config.toml
norm = "rmsnorm"
qk_norm = false
beta2 = 0.98
doc_mask = false
Each number is 200 + 30 x the weight over the matrix's rms, rounded and kept within 0 to 999. Layers, rows and columns count from 0.

# layer 8 attention key, 320x320, rms 0.0444, rows 190-212, columns 0-39
259,159,267,189,209,148,196,176,170,231,189,179,160,201,130,256,195,157,192,195,131,170,228,247,210,183,208,213,142,252,108,164,262,195,156,156,171,133,159,262
131,251,182,236,214,217,255,221,278,178,160,194,258,234,232,158,193,242,169,174,224,235,210,134,190,192,255,168,197,142,227,235,125,190,237,220,199,250,189,171
196,262,165,189,231,175,226,231,181,213,212,200,232,232,205,214,180,187,195,212,199,210,175,214,174,209,204,154,194,184,259,184,156,246,178,194,141,225,175,188
207,199,196,200,238,177,222,214,189,208,199,193,190,226,165,192,266,175,182,249,135,181,174,195,188,178,230,147,209,241,187,141,168,174,228,199,193,199,185,213
220,160,230,216,169,208,182,216,158,169,213,227,225,212,180,195,173,223,237,176,197,169,245,190,249,187,232,223,183,207,194,204,170,199,176,183,197,189,219,250
200,202,214,249,170,211,155,191,163,198,187,258,195,195,215,204,181,197,213,195,201,225,164,202,211,182,193,185,195,213,192,213,269,193,194,184,213,159,192,173
191,169,177,208,187,184,191,159,177,225,192,167,256,193,216,177,182,251,185,153,197,180,184,181,231,210,231,228,208,204,181,226,205,245,217,227,198,149,225,224
231,181,213,235,157,254,153,169,189,185,171,233,216,149,174,238,220,206,177,170,203,213,275,159,240,183,202,243,228,206,199,255,167,200,214,173,206,157,216,220
202,180,220,156,233,180,176,259,198,205,206,210,230,176,166,163,198,164,234,193,202,210,175,206,217,196,218,152,173,219,173,226,158,215,167,223,224,204,202,168
212,182,208,201,213,209,198,160,207,199,169,260,246,204,220,208,184,177,142,228,243,233,209,180,239,231,215,314,206,141,204,238,218,196,208,188,227,222,193,198
187,224,186,205,192,165,213,241,222,259,203,174,235,205,164,225,216,117,245,215,199,204,173,206,157,179,196,229,210,202,247,202,198,194,209,226,193,220,213,236
192,251,147,225,257,161,242,207,195,218,215,177,195,196,187,227,182,134,249,218,213,218,185,185,192,155,217,205,171,204,190,190,218,183,177,198,189,198,240,223
209,171,236,186,212,170,175,182,187,205,177,221,153,205,231,159,164,209,208,207,221,190,217,208,194,209,169,193,255,200,168,174,226,183,193,201,216,173,201,195
171,192,198,251,202,191,178,163,199,210,180,215,175,161,172,164,222,149,245,244,260,229,185,206,195,200,194,267,171,195,210,217,222,216,175,167,209,228,209,160
159,185,203,183,175,159,231,193,179,173,185,187,166,190,255,184,224,192,225,197,219,274,234,160,203,196,203,236,213,226,221,199,167,187,173,208,186,196,163,168
181,218,192,197,207,190,241,181,208,230,189,212,182,187,164,195,233,198,203,228,248,186,200,207,190,216,187,207,198,205,247,151,169,178,197,186,157,226,235,212
173,210,186,157,217,175,205,227,156,249,192,220,198,181,252,205,184,220,311,215,173,203,181,196,200,212,191,180,182,185,214,168,258,183,170,199,177,198,204,199
219,175,238,183,235,247,213,187,184,240,159,228,214,172,190,193,202,185,217,180,196,221,177,227,174,219,152,281,170,196,250,242,190,168,161,142,195,168,250,151
214,210,194,181,236,215,201,205,225,206,175,260,194,145,194,183,237,176,179,188,235,212,189,199,228,162,198,211,217,209,159,194,207,197,218,267,174,182,181,172
206,189,217,173,253,214,179,178,250,239,186,221,195,235,155,208,169,146,218,222,227,169,232,193,176,213,200,144,215,201,231,191,177,213,218,242,195,199,242,181
228,226,173,153,213,253,211,207,204,230,207,180,202,234,197,218,218,212,245,190,196,167,171,210,160,176,204,180,202,201,235,164,190,198,215,193,186,212,192,165
230,143,223,222,142,212,182,153,200,169,238,223,166,217,190,215,195,222,169,207,141,183,259,231,193,217,178,208,204,215,213,284,197,204,200,186,232,187,212,244
196,257,218,187,250,202,226,252,192,214,211,168,190,219,222,211,216,171,230,164,203,195,151,218,177,151,189,176,221,241,232,157,180,190,197,214,184,206,194,159
# layer 8 attention query, 320x320, rms 0.0435, rows 191-212, columns 0-39
211,149,243,162,159,152,210,174,231,204,158,236,162,176,210,238,148,160,217,197,176,227,125,152,175,177,183,233,222,208,153,148,247,160,232,186,206,158,199,216
189,219,189,187,212,192,215,245,219,211,235,196,227,175,204,204,206,210,255,217,196,253,229,174,148,157,201,211,187,197,173,206,207,248,198,191,189,195,133,178
214,212,238,176,149,172,196,243,227,110,196,245,239,219,230,188,188,222,214,163,196,214,190,175,175,216,208,203,194,222,202,203,185,122,218,182,202,225,159,241
200,170,171,190,234,215,210,216,218,239,159,244,193,223,203,194,172,241,260,210,209,180,167,243,215,230,240,186,198,214,208,214,180,225,169,176,192,223,224,181
253,168,276,201,153,205,187,143,166,152,202,238,208,217,175,192,231,180,231,194,190,172,184,266,242,205,231,199,229,179,216,217,141,162,144,177,192,200,233,163
213,176,217,205,195,207,195,195,200,172,193,190,235,192,207,195,233,241,196,144,192,176,186,169,295,188,174,202,224,183,205,219,208,196,155,211,222,205,239,187
169,200,222,245,198,185,162,203,166,185,170,168,186,217,259,205,191,191,208,153,177,163,202,216,204,244,212,187,247,223,243,150,199,227,214,244,199,204,271,210
194,211,141,212,242,216,228,213,204,175,179,198,271,211,171,196,204,217,164,156,207,235,151,152,193,190,185,158,153,252,201,175,233,167,211,197,221,248,184,215
212,177,172,246,178,254,193,222,197,238,139,201,181,174,221,185,204,209,157,128,238,165,228,240,243,246,198,191,254,227,202,194,189,193,201,212,231,238,223,245
147,209,218,214,202,227,222,225,189,220,197,183,154,195,186,214,170,159,222,260,238,166,241,209,230,194,226,150,219,223,240,152,182,264,220,175,152,191,240,191
162,215,164,193,191,206,177,207,262,211,227,228,219,221,175,214,213,160,174,231,205,197,232,232,138,181,231,196,196,199,204,200,205,214,234,163,222,154,235,208
251,207,159,201,250,201,180,197,185,208,174,180,258,211,235,191,220,266,184,165,162,184,161,171,213,195,245,194,210,189,162,236,232,223,142,223,200,193,190,197
213,193,172,210,219,194,166,190,197,127,212,168,177,230,269,171,257,205,207,192,211,187,143,225,230,187,190,174,249,220,161,187,190,188,210,185,190,244,207,230
236,195,215,226,193,222,247,182,222,192,208,195,196,243,185,171,231,238,166,147,181,189,158,206,227,193,200,195,208,190,204,199,202,211,253,151,206,223,203,224
215,171,225,178,189,142,205,197,187,186,262,235,141,161,188,253,201,172,266,196,226,240,210,197,203,175,211,176,225,193,231,168,192,234,181,203,183,218,163,192
237,228,201,225,217,235,203,203,253,229,212,164,179,236,169,212,216,212,203,174,253,173,170,233,182,223,196,160,259,233,194,220,204,236,190,174,157,261,152,185
224,198,158,173,246,200,168,228,213,188,224,191,200,209,219,188,182,208,223,181,216,204,146,212,197,174,221,165,253,231,191,232,264,177,170,222,255,243,230,239
203,202,174,195,171,220,188,174,205,202,278,251,228,211,168,223,187,227,208,210,191,149,187,158,218,237,153,172,201,197,238,195,217,226,210,186,194,200,215,195
163,172,204,198,197,155,214,204,201,177,228,223,171,196,194,197,201,221,222,239,181,203,182,182,165,193,225,175,164,192,204,195,182,215,144,205,225,192,231,185
193,173,270,206,186,194,188,233,200,170,217,166,173,249,201,210,224,166,193,208,213,208,203,232,123,165,211,157,227,227,166,171,171,186,184,168,158,208,205,121
217,176,216,173,209,184,151,217,232,188,145,232,174,172,229,212,227,218,207,173,204,229,240,183,206,177,198,225,195,180,171,241,224,164,176,212,270,155,194,206
180,235,207,201,230,193,244,209,163,213,200,169,223,213,154,225,211,185,210,233,205,171,207,268,192,199,225,160,184,204,190,136,156,242,238,158,145,246,201,177
# layer 8 attention value, 320x320, rms 0.0314, rows 128-191, columns 0-39
142,149,192,165,188,221,187,190,191,212,188,240,250,186,219,216,195,288,156,170,226,193,207,222,191,200,160,200,215,213,207,200,212,185,187,164,195,181,232,225
202,155,228,202,174,243,239,169,202,182,241,197,196,207,234,216,220,179,180,179,218,212,224,203,228,194,205,206,189,238,174,197,190,220,212,233,211,182,225,219
180,216,219,242,187,222,213,199,208,176,195,203,191,229,224,213,195,171,195,184,233,213,227,139,227,199,218,163,220,243,210,190,170,173,267,199,219,200,192,198
196,178,225,247,171,194,196,132,137,225,171,182,200,171,213,247,200,193,218,225,171,216,198,217,171,147,194,212,222,191,177,194,219,188,229,188,211,162,206,175
165,186,205,215,236,244,230,201,202,161,210,216,204,198,213,164,232,209,184,220,188,249,180,207,207,205,172,218,225,172,187,191,150,203,173,210,181,238,193,161
212,182,217,196,144,225,218,211,232,204,212,170,210,221,203,216,154,206,189,222,187,183,217,181,251,201,226,218,223,203,190,229,233,182,218,186,219,204,274,175
187,263,227,238,208,155,197,188,206,221,221,213,165,187,202,156,198,205,177,226,195,189,209,251,247,192,198,224,211,188,210,200,147,205,164,207,170,193,191,235
213,213,223,215,210,182,179,187,159,200,193,164,208,202,208,196,204,201,241,186,175,181,224,195,173,217,188,195,253,167,194,204,178,214,166,180,177,147,188,190
187,221,181,202,246,182,193,252,199,168,206,200,190,210,183,188,186,233,237,201,167,204,183,179,178,194,174,215,200,149,208,207,203,198,245,207,202,178,212,216
161,179,189,196,139,168,134,156,225,192,182,184,172,165,207,176,185,223,225,152,178,213,254,223,211,221,194,204,172,143,211,239,289,166,191,218,251,133,198,247
186,231,209,242,168,266,257,149,157,228,143,205,200,204,201,179,200,187,208,202,177,209,177,188,215,145,183,224,246,174,187,204,204,194,211,201,198,170,192,207
177,222,228,212,198,206,197,197,224,202,179,210,175,194,218,199,204,247,243,192,179,196,176,224,220,243,214,152,215,232,214,198,209,216,223,237,182,189,151,175
208,198,240,218,180,216,153,218,192,191,224,159,217,178,186,237,248,200,190,211,184,220,144,221,199,207,210,215,183,204,160,205,186,200,137,175,188,192,198,244
168,208,194,192,196,216,221,187,169,210,212,191,174,218,251,192,176,180,202,197,155,206,224,191,193,261,211,172,203,190,203,218,165,208,215,221,217,216,152,201
189,214,246,206,139,206,222,140,182,189,184,186,193,182,205,211,224,176,227,242,165,268,174,222,195,151,146,234,255,215,186,170,208,186,204,231,201,164,204,174
162,185,158,178,194,197,200,179,180,242,172,163,217,209,197,197,236,213,222,199,157,179,181,213,202,196,175,193,207,205,219,199,192,215,180,174,202,221,199,169
229,222,142,225,187,182,211,185,176,185,183,209,201,146,169,174,198,185,198,162,172,190,219,182,209,206,259,179,142,187,162,220,163,227,158,216,180,195,156,201
184,198,195,168,200,184,198,132,167,226,201,218,171,240,197,232,190,149,201,181,180,243,172,176,179,175,189,184,175,214,187,189,207,189,165,200,193,207,163,212
147,180,167,193,196,216,179,217,167,193,149,202,236,214,192,170,154,194,245,190,216,209,197,223,176,220,196,167,197,210,196,222,182,189,179,187,184,209,182,230
211,252,225,182,207,193,221,205,203,256,175,145,143,174,219,196,151,146,182,213,180,207,231,198,179,199,205,196,178,157,190,191,248,205,205,229,210,210,129,209
208,148,190,204,194,193,180,241,179,167,228,190,226,191,208,185,241,214,186,189,233,142,195,170,199,194,186,199,176,191,159,219,175,207,150,192,179,169,195,251
197,210,204,224,205,181,206,181,156,233,208,242,194,219,201,214,240,240,173,193,190,167,194,185,191,183,215,156,191,211,171,208,234,176,207,199,189,215,167,200
228,163,222,248,218,193,179,157,194,184,212,236,207,186,181,242,235,166,196,205,224,191,191,258,196,173,184,209,186,207,157,202,213,242,130,249,204,144,236,167
191,169,236,149,171,214,236,201,163,221,191,214,208,228,210,193,178,172,159,212,155,178,198,190,225,195,185,168,231,209,216,196,230,173,233,185,205,183,190,219
200,224,232,169,227,230,216,217,224,143,231,188,170,178,206,199,192,191,172,231,181,229,234,226,208,229,214,241,227,231,191,205,194,181,223,193,202,198,190,201
179,165,230,223,191,221,172,241,232,193,169,235,152,218,189,232,196,276,301,221,155,201,176,231,194,204,187,195,200,192,213,230,205,202,194,157,177,202,268,181
131,191,229,223,168,216,184,219,252,192,180,228,183,138,224,165,223,187,153,215,186,229,198,192,213,219,214,213,206,194,246,210,177,225,249,217,183,212,200,215
163,232,195,207,198,209,202,240,220,215,170,195,232,190,202,179,164,199,234,171,222,216,188,187,208,275,221,213,217,201,222,183,190,224,187,172,211,183,239,213
166,191,229,194,168,203,183,196,220,169,212,245,173,210,222,243,214,190,200,220,234,204,251,196,200,165,228,192,241,207,211,219,177,177,187,174,200,235,262,221
227,249,199,181,214,218,200,208,172,194,202,120,214,222,219,214,214,200,200,188,234,234,188,249,222,206,212,202,167,190,180,206,221,144,213,232,214,138,180,242
238,165,217,245,160,232,211,182,191,222,175,197,251,200,197,207,236,144,230,189,199,217,147,198,240,193,212,195,225,213,169,177,150,211,182,174,195,218,239,237
210,180,196,217,228,174,221,154,232,214,213,178,166,201,181,213,207,173,156,243,187,193,167,240,218,220,209,205,205,195,233,192,190,178,210,219,213,191,221,213
172,156,155,248,194,234,182,203,203,172,234,177,240,209,154,260,227,202,224,163,219,221,204,190,200,232,234,210,218,181,168,175,179,208,180,166,196,226,182,172
189,229,179,200,185,189,222,228,196,201,186,205,201,230,194,203,219,160,172,155,213,188,212,184,196,162,240,189,250,158,191,208,207,169,200,203,178,215,157,200
179,182,210,181,187,221,210,179,190,163,216,215,150,255,205,209,181,236,199,173,197,209,218,262,218,227,201,201,252,199,135,227,195,188,158,215,210,157,214,210
208,225,229,221,191,152,210,178,206,194,199,203,177,167,189,187,165,222,125,222,180,215,270,235,246,214,192,291,214,188,231,207,171,224,217,256,211,191,207,172
193,275,224,190,222,264,204,165,178,168,198,178,166,207,186,183,163,200,305,220,184,238,172,200,184,186,189,199,257,208,207,202,201,197,177,212,171,215,197,187
161,184,195,211,204,194,207,173,248,195,205,231,144,216,187,227,180,190,207,174,165,211,200,250,175,265,235,175,162,200,207,198,196,218,253,192,191,231,198,146
189,204,125,188,179,236,175,173,170,179,176,176,208,202,162,203,178,179,206,232,165,236,231,230,172,200,170,195,233,211,200,198,223,188,196,181,223,221,198,221
174,189,172,192,218,180,205,230,247,198,185,238,184,238,213,231,203,206,195,170,214,187,218,187,195,207,215,164,181,216,206,193,191,201,209,230,188,243,202,171
174,205,180,156,210,174,205,216,200,210,195,214,239,202,181,158,244,203,220,197,194,207,199,202,160,206,201,141,205,160,215,195,204,186,154,145,197,154,265,192
198,170,192,218,188,209,168,206,167,197,203,203,183,172,190,214,212,167,200,194,175,215,208,169,199,247,206,204,183,207,178,210,181,193,192,227,216,216,187,225
164,155,175,265,208,231,231,167,159,201,170,211,193,137,215,182,212,189,209,227,179,233,155,233,217,209,193,208,223,169,163,193,197,214,191,219,190,178,217,189
184,232,214,194,207,190,175,227,266,160,208,239,158,154,193,206,197,241,188,167,241,195,219,204,197,218,210,210,189,211,182,183,169,207,242,215,179,229,251,162
219,218,195,189,189,224,175,236,241,216,244,242,221,247,209,219,240,217,230,250,180,199,194,164,188,165,169,226,239,160,181,229,202,183,157,177,193,179,191,210
182,175,226,172,220,145,190,200,159,231,178,204,204,177,224,202,224,186,147,206,136,171,165,220,185,167,147,203,226,181,187,212,190,186,131,191,197,192,149,206
228,165,228,250,164,255,140,192,221,204,210,176,197,154,192,176,205,216,212,243,196,171,176,202,216,165,196,230,226,212,120,176,214,213,97,163,214,185,233,246
213,201,159,178,215,187,190,185,169,220,151,186,201,222,142,186,156,204,232,168,208,171,200,172,191,187,204,178,140,196,159,197,237,205,167,189,202,184,244,206
159,183,179,215,154,223,217,186,159,240,226,186,246,167,214,207,222,147,184,199,202,194,197,205,209,221,161,154,206,136,214,200,172,183,117,247,203,178,172,198
209,168,201,207,272,221,223,182,196,212,193,186,210,155,142,226,195,195,209,158,174,174,174,222,178,194,235,210,158,181,207,199,203,217,185,150,214,215,183,155
230,192,215,192,232,211,180,231,185,211,200,173,215,193,156,208,200,167,236,154,205,216,196,234,204,220,174,238,220,231,224,195,243,188,199,211,195,214,177,196
172,188,192,119,203,208,203,211,214,230,175,223,182,159,235,188,261,208,223,209,214,233,217,239,167,149,189,169,220,216,208,168,197,201,187,202,188,234,228,221
200,192,190,233,191,167,244,143,181,215,191,182,181,170,203,249,214,170,178,222,177,191,196,222,163,188,190,231,192,214,154,205,254,190,200,223,197,155,158,194
210,146,216,178,179,211,224,200,203,209,155,227,168,123,213,238,199,258,202,197,185,249,178,247,195,156,180,212,187,198,172,176,172,185,172,178,204,232,211,213
174,183,184,249,173,221,193,179,157,184,217,192,227,183,150,207,234,222,204,190,204,204,199,159,235,199,213,220,221,200,234,207,219,209,215,172,201,167,165,174
275,212,209,240,193,202,204,181,208,163,210,195,194,192,176,183,233,155,183,216,215,228,233,206,181,160,189,199,220,193,198,193,186,213,228,192,200,180,216,242
180,161,194,248,180,227,201,217,196,164,222,248,188,122,180,216,234,233,156,168,201,221,193,215,197,176,234,223,248,180,184,202,171,210,196,154,211,223,229,164
176,176,197,171,239,191,212,186,207,210,191,203,179,183,202,210,154,215,224,206,189,168,240,221,206,231,250,186,187,154,189,179,211,231,212,241,165,230,231,190
168,263,228,185,156,197,199,179,242,240,251,205,201,209,198,200,246,144,165,228,218,162,244,176,204,239,260,148,201,196,221,206,218,191,202,169,189,226,187,209
166,212,217,219,214,195,225,207,191,171,195,236,200,160,175,228,224,186,177,197,176,197,210,236,193,189,195,196,210,173,191,173,206,217,209,192,169,223,200,251
211,219,200,208,198,193,193,222,217,182,213,176,219,230,205,199,158,199,220,217,243,194,189,192,172,215,238,164,233,206,198,205,190,224,152,177,190,187,245,232
178,165,182,187,201,227,234,182,192,223,206,176,220,223,228,186,198,237,237,182,202,149,217,182,258,210,227,175,175,203,221,205,234,204,217,217,201,158,238,200
200,200,200,217,184,195,193,228,201,191,186,151,251,212,181,156,207,189,199,233,252,184,175,177,219,227,199,192,167,221,206,173,206,180,149,171,217,156,222,229
218,180,189,205,218,198,185,189,167,242,200,149,204,257,192,247,183,208,254,201,216,181,197,175,218,221,232,192,254,182,251,209,174,174,221,164,172,172,209,196
# layer 8 attention output (transposed), 320x320, rms 0.0266, rows 128-191, columns 0-39
157,219,196,181,189,215,248,218,160,219,229,196,179,199,177,193,181,207,286,188,150,185,202,215,189,230,173,204,169,161,212,213,174,226,188,212,202,213,203,273
190,206,170,249,202,213,206,201,193,203,207,227,236,218,183,227,187,162,177,188,219,210,178,185,175,171,215,194,237,171,220,193,226,190,222,247,247,202,193,234
203,174,197,175,272,208,187,212,180,152,215,212,199,204,186,193,268,237,176,186,225,243,175,195,193,198,203,213,209,184,210,184,224,221,214,233,237,198,211,186
186,199,236,183,224,123,227,196,164,195,211,219,153,152,210,152,234,195,265,211,207,212,202,151,217,184,211,235,224,141,172,118,158,184,167,186,158,133,207,208
207,213,208,215,197,208,194,218,202,212,195,195,216,193,175,203,203,217,189,229,226,178,176,200,170,182,181,159,181,200,218,135,192,221,179,175,46,195,192,160
169,183,213,194,185,193,148,234,214,230,185,187,276,238,241,158,257,201,149,212,210,187,225,190,226,218,251,150,219,207,253,238,217,200,221,176,278,241,204,198
209,211,216,202,147,244,162,234,201,177,204,190,217,158,204,203,140,115,217,194,164,204,170,217,226,213,180,207,205,204,221,160,241,216,161,216,187,220,202,191
172,204,213,208,182,172,194,196,196,244,218,221,166,161,224,220,169,194,245,232,172,185,200,222,191,236,219,205,211,176,239,145,190,181,164,164,131,196,219,195
182,205,214,201,220,207,186,168,211,218,209,209,192,184,194,221,226,186,197,224,177,208,227,238,186,198,203,226,236,180,194,191,192,177,196,218,200,189,196,187
195,195,192,203,183,187,179,192,209,189,194,211,167,188,210,189,192,183,212,178,171,215,230,188,221,193,223,247,202,187,184,270,210,185,202,227,406,183,218,213
197,216,255,253,183,149,156,212,168,182,181,218,180,159,187,172,205,187,242,259,167,181,169,161,189,194,206,201,171,159,162,128,162,214,165,202,201,161,233,118
203,223,261,232,242,206,212,216,151,172,186,200,202,164,160,135,187,151,212,186,153,238,245,206,232,231,214,251,161,188,187,161,167,185,189,194,172,194,204,188
209,207,211,180,183,193,204,242,231,191,185,190,225,220,212,214,175,177,187,148,151,179,252,152,208,244,194,192,255,210,144,184,190,210,232,210,190,181,203,247
226,201,220,224,252,205,164,196,179,166,159,235,184,175,191,148,242,200,173,195,224,294,209,183,234,201,198,156,164,140,194,210,193,166,211,217,197,161,144,203
172,204,262,195,163,122,203,213,178,162,203,185,194,147,213,184,244,180,247,243,209,207,182,161,224,221,207,185,185,176,172,122,163,214,173,204,119,156,202,166
241,180,242,188,199,148,230,207,181,208,199,184,170,171,198,170,162,200,219,222,204,157,166,177,184,215,233,174,172,204,141,194,192,177,244,201,136,172,200,244
185,191,160,171,244,167,193,166,203,192,223,236,185,193,234,202,187,171,191,188,218,185,202,189,220,189,185,256,216,178,183,181,234,173,165,172,164,163,184,239
212,189,205,180,178,181,203,190,193,169,161,187,167,180,183,217,166,237,222,210,207,243,231,154,224,200,251,215,205,177,123,179,191,133,251,228,164,145,162,239
201,211,254,193,224,176,245,202,148,176,225,219,181,190,202,189,144,179,262,192,159,156,228,196,171,211,167,197,165,203,207,188,181,215,227,189,180,211,217,223
204,222,189,232,197,157,140,177,203,191,155,205,202,167,185,183,173,205,173,213,226,219,192,178,207,186,204,229,211,198,209,170,220,150,157,157,210,193,247,187
248,183,128,157,184,256,224,207,244,208,194,214,251,216,169,249,150,189,167,125,211,202,223,193,175,173,202,155,200,233,164,250,214,158,247,246,209,217,196,261
204,214,249,196,200,185,203,189,185,177,219,217,246,199,231,142,190,186,241,160,186,191,211,180,213,155,240,275,207,161,168,185,201,171,191,207,151,188,205,263
244,211,128,188,210,177,233,179,173,174,177,206,192,200,187,223,208,189,174,130,225,205,196,166,231,193,179,211,221,206,158,190,172,170,171,256,217,172,148,186
182,196,187,187,201,233,193,189,223,194,241,188,214,210,198,212,176,219,229,185,168,216,188,215,206,170,228,240,214,184,225,197,205,203,187,212,220,212,260,220
205,201,226,193,218,210,183,197,134,159,138,229,203,232,167,220,257,182,173,200,221,239,217,175,186,235,190,207,169,200,197,196,183,193,169,212,249,195,193,198
193,228,231,257,238,205,200,211,173,225,234,188,203,245,198,180,209,201,214,231,137,153,224,231,172,238,182,197,218,173,221,209,160,204,198,179,245,260,187,220
203,194,182,218,211,240,204,207,201,193,166,203,205,215,141,218,290,166,176,210,217,238,222,182,186,236,195,211,162,210,177,219,203,231,203,236,235,229,154,158
182,205,216,183,206,222,204,266,158,183,250,202,197,209,189,274,173,163,200,188,163,185,224,241,170,200,163,197,227,207,216,180,195,246,204,205,163,201,186,195
164,241,210,269,219,223,185,226,200,260,235,242,237,242,184,203,260,189,238,200,203,188,200,231,191,171,219,218,185,164,218,187,215,243,153,225,209,209,153,218
186,241,242,164,211,201,177,201,176,189,232,238,221,213,244,228,192,188,197,136,157,189,226,263,196,209,186,190,211,244,212,163,224,245,168,206,201,208,226,212
182,181,232,185,233,190,221,215,223,217,210,216,211,186,229,266,148,217,197,215,200,203,194,183,207,151,216,194,205,219,166,213,180,207,264,235,165,197,156,195
185,223,196,193,175,214,151,210,233,193,225,233,228,174,232,171,205,224,206,196,183,204,199,195,208,177,209,212,182,227,216,188,245,240,153,202,233,203,146,204
204,167,194,151,226,185,254,201,202,197,180,196,229,189,212,215,200,170,175,199,235,190,228,163,215,197,194,179,201,247,123,221,190,168,274,208,131,145,165,251
184,222,223,200,176,204,168,209,203,175,225,212,243,164,215,190,224,212,205,192,184,208,206,198,193,196,233,219,178,169,235,157,227,219,207,236,160,216,234,242
239,213,201,203,217,226,196,195,172,192,188,211,201,194,193,195,287,173,133,179,185,201,241,190,170,244,187,203,242,177,219,156,203,215,186,229,160,194,205,179
168,252,178,206,202,230,162,176,237,205,211,214,184,233,212,234,260,213,186,204,186,233,185,244,213,196,172,209,212,224,273,217,235,277,108,170,236,243,212,135
201,219,252,222,190,147,178,211,180,178,190,223,179,208,239,171,185,230,242,260,172,131,197,192,149,198,180,147,189,160,210,131,195,218,213,139,119,181,196,127
196,208,211,199,231,204,209,177,196,204,203,206,244,249,216,122,226,209,189,217,204,186,189,180,201,192,193,203,185,185,213,239,184,215,189,193,185,186,140,292
204,215,233,167,226,150,248,173,187,234,231,235,183,230,192,168,171,227,252,207,158,162,184,178,183,161,221,224,183,183,215,215,182,215,216,153,162,200,214,179
214,189,153,192,215,250,192,217,212,210,178,170,243,197,162,195,213,198,149,182,238,212,219,180,200,206,216,172,163,218,166,234,198,169,229,207,121,216,176,213
226,193,200,175,173,204,249,209,222,235,194,161,144,195,139,224,164,187,195,233,165,207,212,189,183,215,198,241,208,210,173,185,163,145,250,194,155,198,173,190
208,207,187,188,235,211,196,156,185,190,180,194,181,212,204,238,260,197,192,191,230,265,211,185,215,171,217,213,243,211,168,202,164,190,179,263,233,182,186,210
202,225,262,233,182,158,166,212,162,184,196,228,167,177,181,169,171,196,236,234,152,198,197,147,164,187,176,193,208,150,186,154,138,184,175,204,209,173,196,174
218,203,183,211,249,250,198,186,178,196,206,193,222,281,194,201,269,174,149,148,220,223,213,214,192,221,152,195,194,204,221,251,222,253,162,262,237,237,149,154
196,170,226,181,200,206,175,239,194,236,206,194,193,170,155,222,168,203,227,228,151,213,229,216,173,217,212,197,219,209,264,131,233,232,194,170,203,254,226,174
207,230,183,226,157,195,193,182,203,162,213,178,198,162,200,196,206,155,230,211,180,209,179,171,247,211,251,230,202,177,131,154,210,190,151,211,195,170,226,265
206,209,166,227,180,218,198,230,232,274,191,190,247,192,208,217,263,103,194,156,192,168,207,194,181,223,229,196,252,213,160,216,195,173,230,231,197,197,195,155
209,170,182,162,208,193,235,142,223,243,182,193,190,203,211,226,177,214,195,188,216,175,189,178,136,206,198,221,216,223,167,238,174,139,233,214,150,169,192,170
215,205,238,181,184,171,173,210,171,161,198,190,166,161,182,156,178,169,196,179,190,235,184,170,228,195,190,255,193,181,188,150,191,158,151,227,158,149,218,259
198,205,144,203,191,168,223,194,219,211,188,196,181,261,231,186,140,246,224,229,183,170,221,202,206,205,198,215,244,154,171,249,201,151,209,140,201,188,206,286
188,217,185,179,199,178,193,145,170,144,173,175,206,227,226,223,189,239,192,213,242,207,258,189,180,173,211,155,214,210,203,235,196,166,194,179,208,183,201,200
230,240,224,243,184,200,210,235,153,185,222,180,193,206,150,184,212,174,170,189,221,224,190,172,190,224,173,205,137,231,125,250,172,185,199,214,160,205,219,187
169,186,251,189,194,119,204,202,193,188,211,210,202,133,230,160,219,152,224,189,184,197,191,179,260,196,215,251,219,156,191,114,200,207,196,185,170,155,230,269
204,238,207,251,201,205,201,220,234,227,205,230,181,234,141,214,272,159,202,196,184,215,221,180,196,252,184,202,204,181,150,223,123,203,211,242,236,215,220,228
152,182,202,151,209,189,205,217,248,176,205,176,174,176,225,265,178,219,243,226,202,192,182,210,216,215,238,252,207,197,256,193,211,235,188,187,239,194,222,216
171,232,187,204,193,198,211,227,212,167,269,220,209,170,209,230,203,179,226,201,206,149,173,235,240,155,187,233,222,180,245,143,214,241,169,188,247,215,251,218
217,212,185,243,212,233,258,240,216,238,225,220,205,218,140,216,278,109,196,189,166,175,184,206,192,203,147,214,222,208,216,200,185,218,151,210,264,252,237,218
182,203,190,236,212,222,183,168,181,216,215,212,215,245,197,137,158,228,194,211,152,188,219,188,147,178,202,211,161,182,254,233,226,215,182,148,196,264,180,199
199,194,213,218,169,235,138,284,225,177,168,193,209,238,192,179,174,155,173,212,200,216,225,232,203,184,209,231,214,178,200,168,278,175,187,190,141,183,214,179
209,213,219,197,214,196,227,226,180,205,233,201,226,198,194,195,195,183,203,194,217,194,180,230,186,203,175,201,182,191,220,105,201,222,171,178,33,209,213,216
191,193,201,192,211,225,188,224,208,208,171,235,236,248,207,231,198,203,160,179,193,217,234,201,184,211,187,180,199,213,209,204,221,171,247,197,162,194,177,171
213,198,148,221,199,206,205,141,215,196,211,187,178,197,213,144,181,223,229,233,183,181,182,220,210,159,225,239,171,163,204,213,196,175,190,119,202,230,172,246
249,167,161,170,200,207,204,178,212,259,166,189,202,194,201,233,150,191,174,187,220,188,183,193,156,199,194,183,212,253,189,234,163,157,216,210,201,187,158,139
192,175,163,185,195,211,226,229,216,199,207,175,157,206,223,286,164,238,247,236,191,182,222,218,179,196,200,189,217,183,239,162,222,214,233,167,168,228,218,199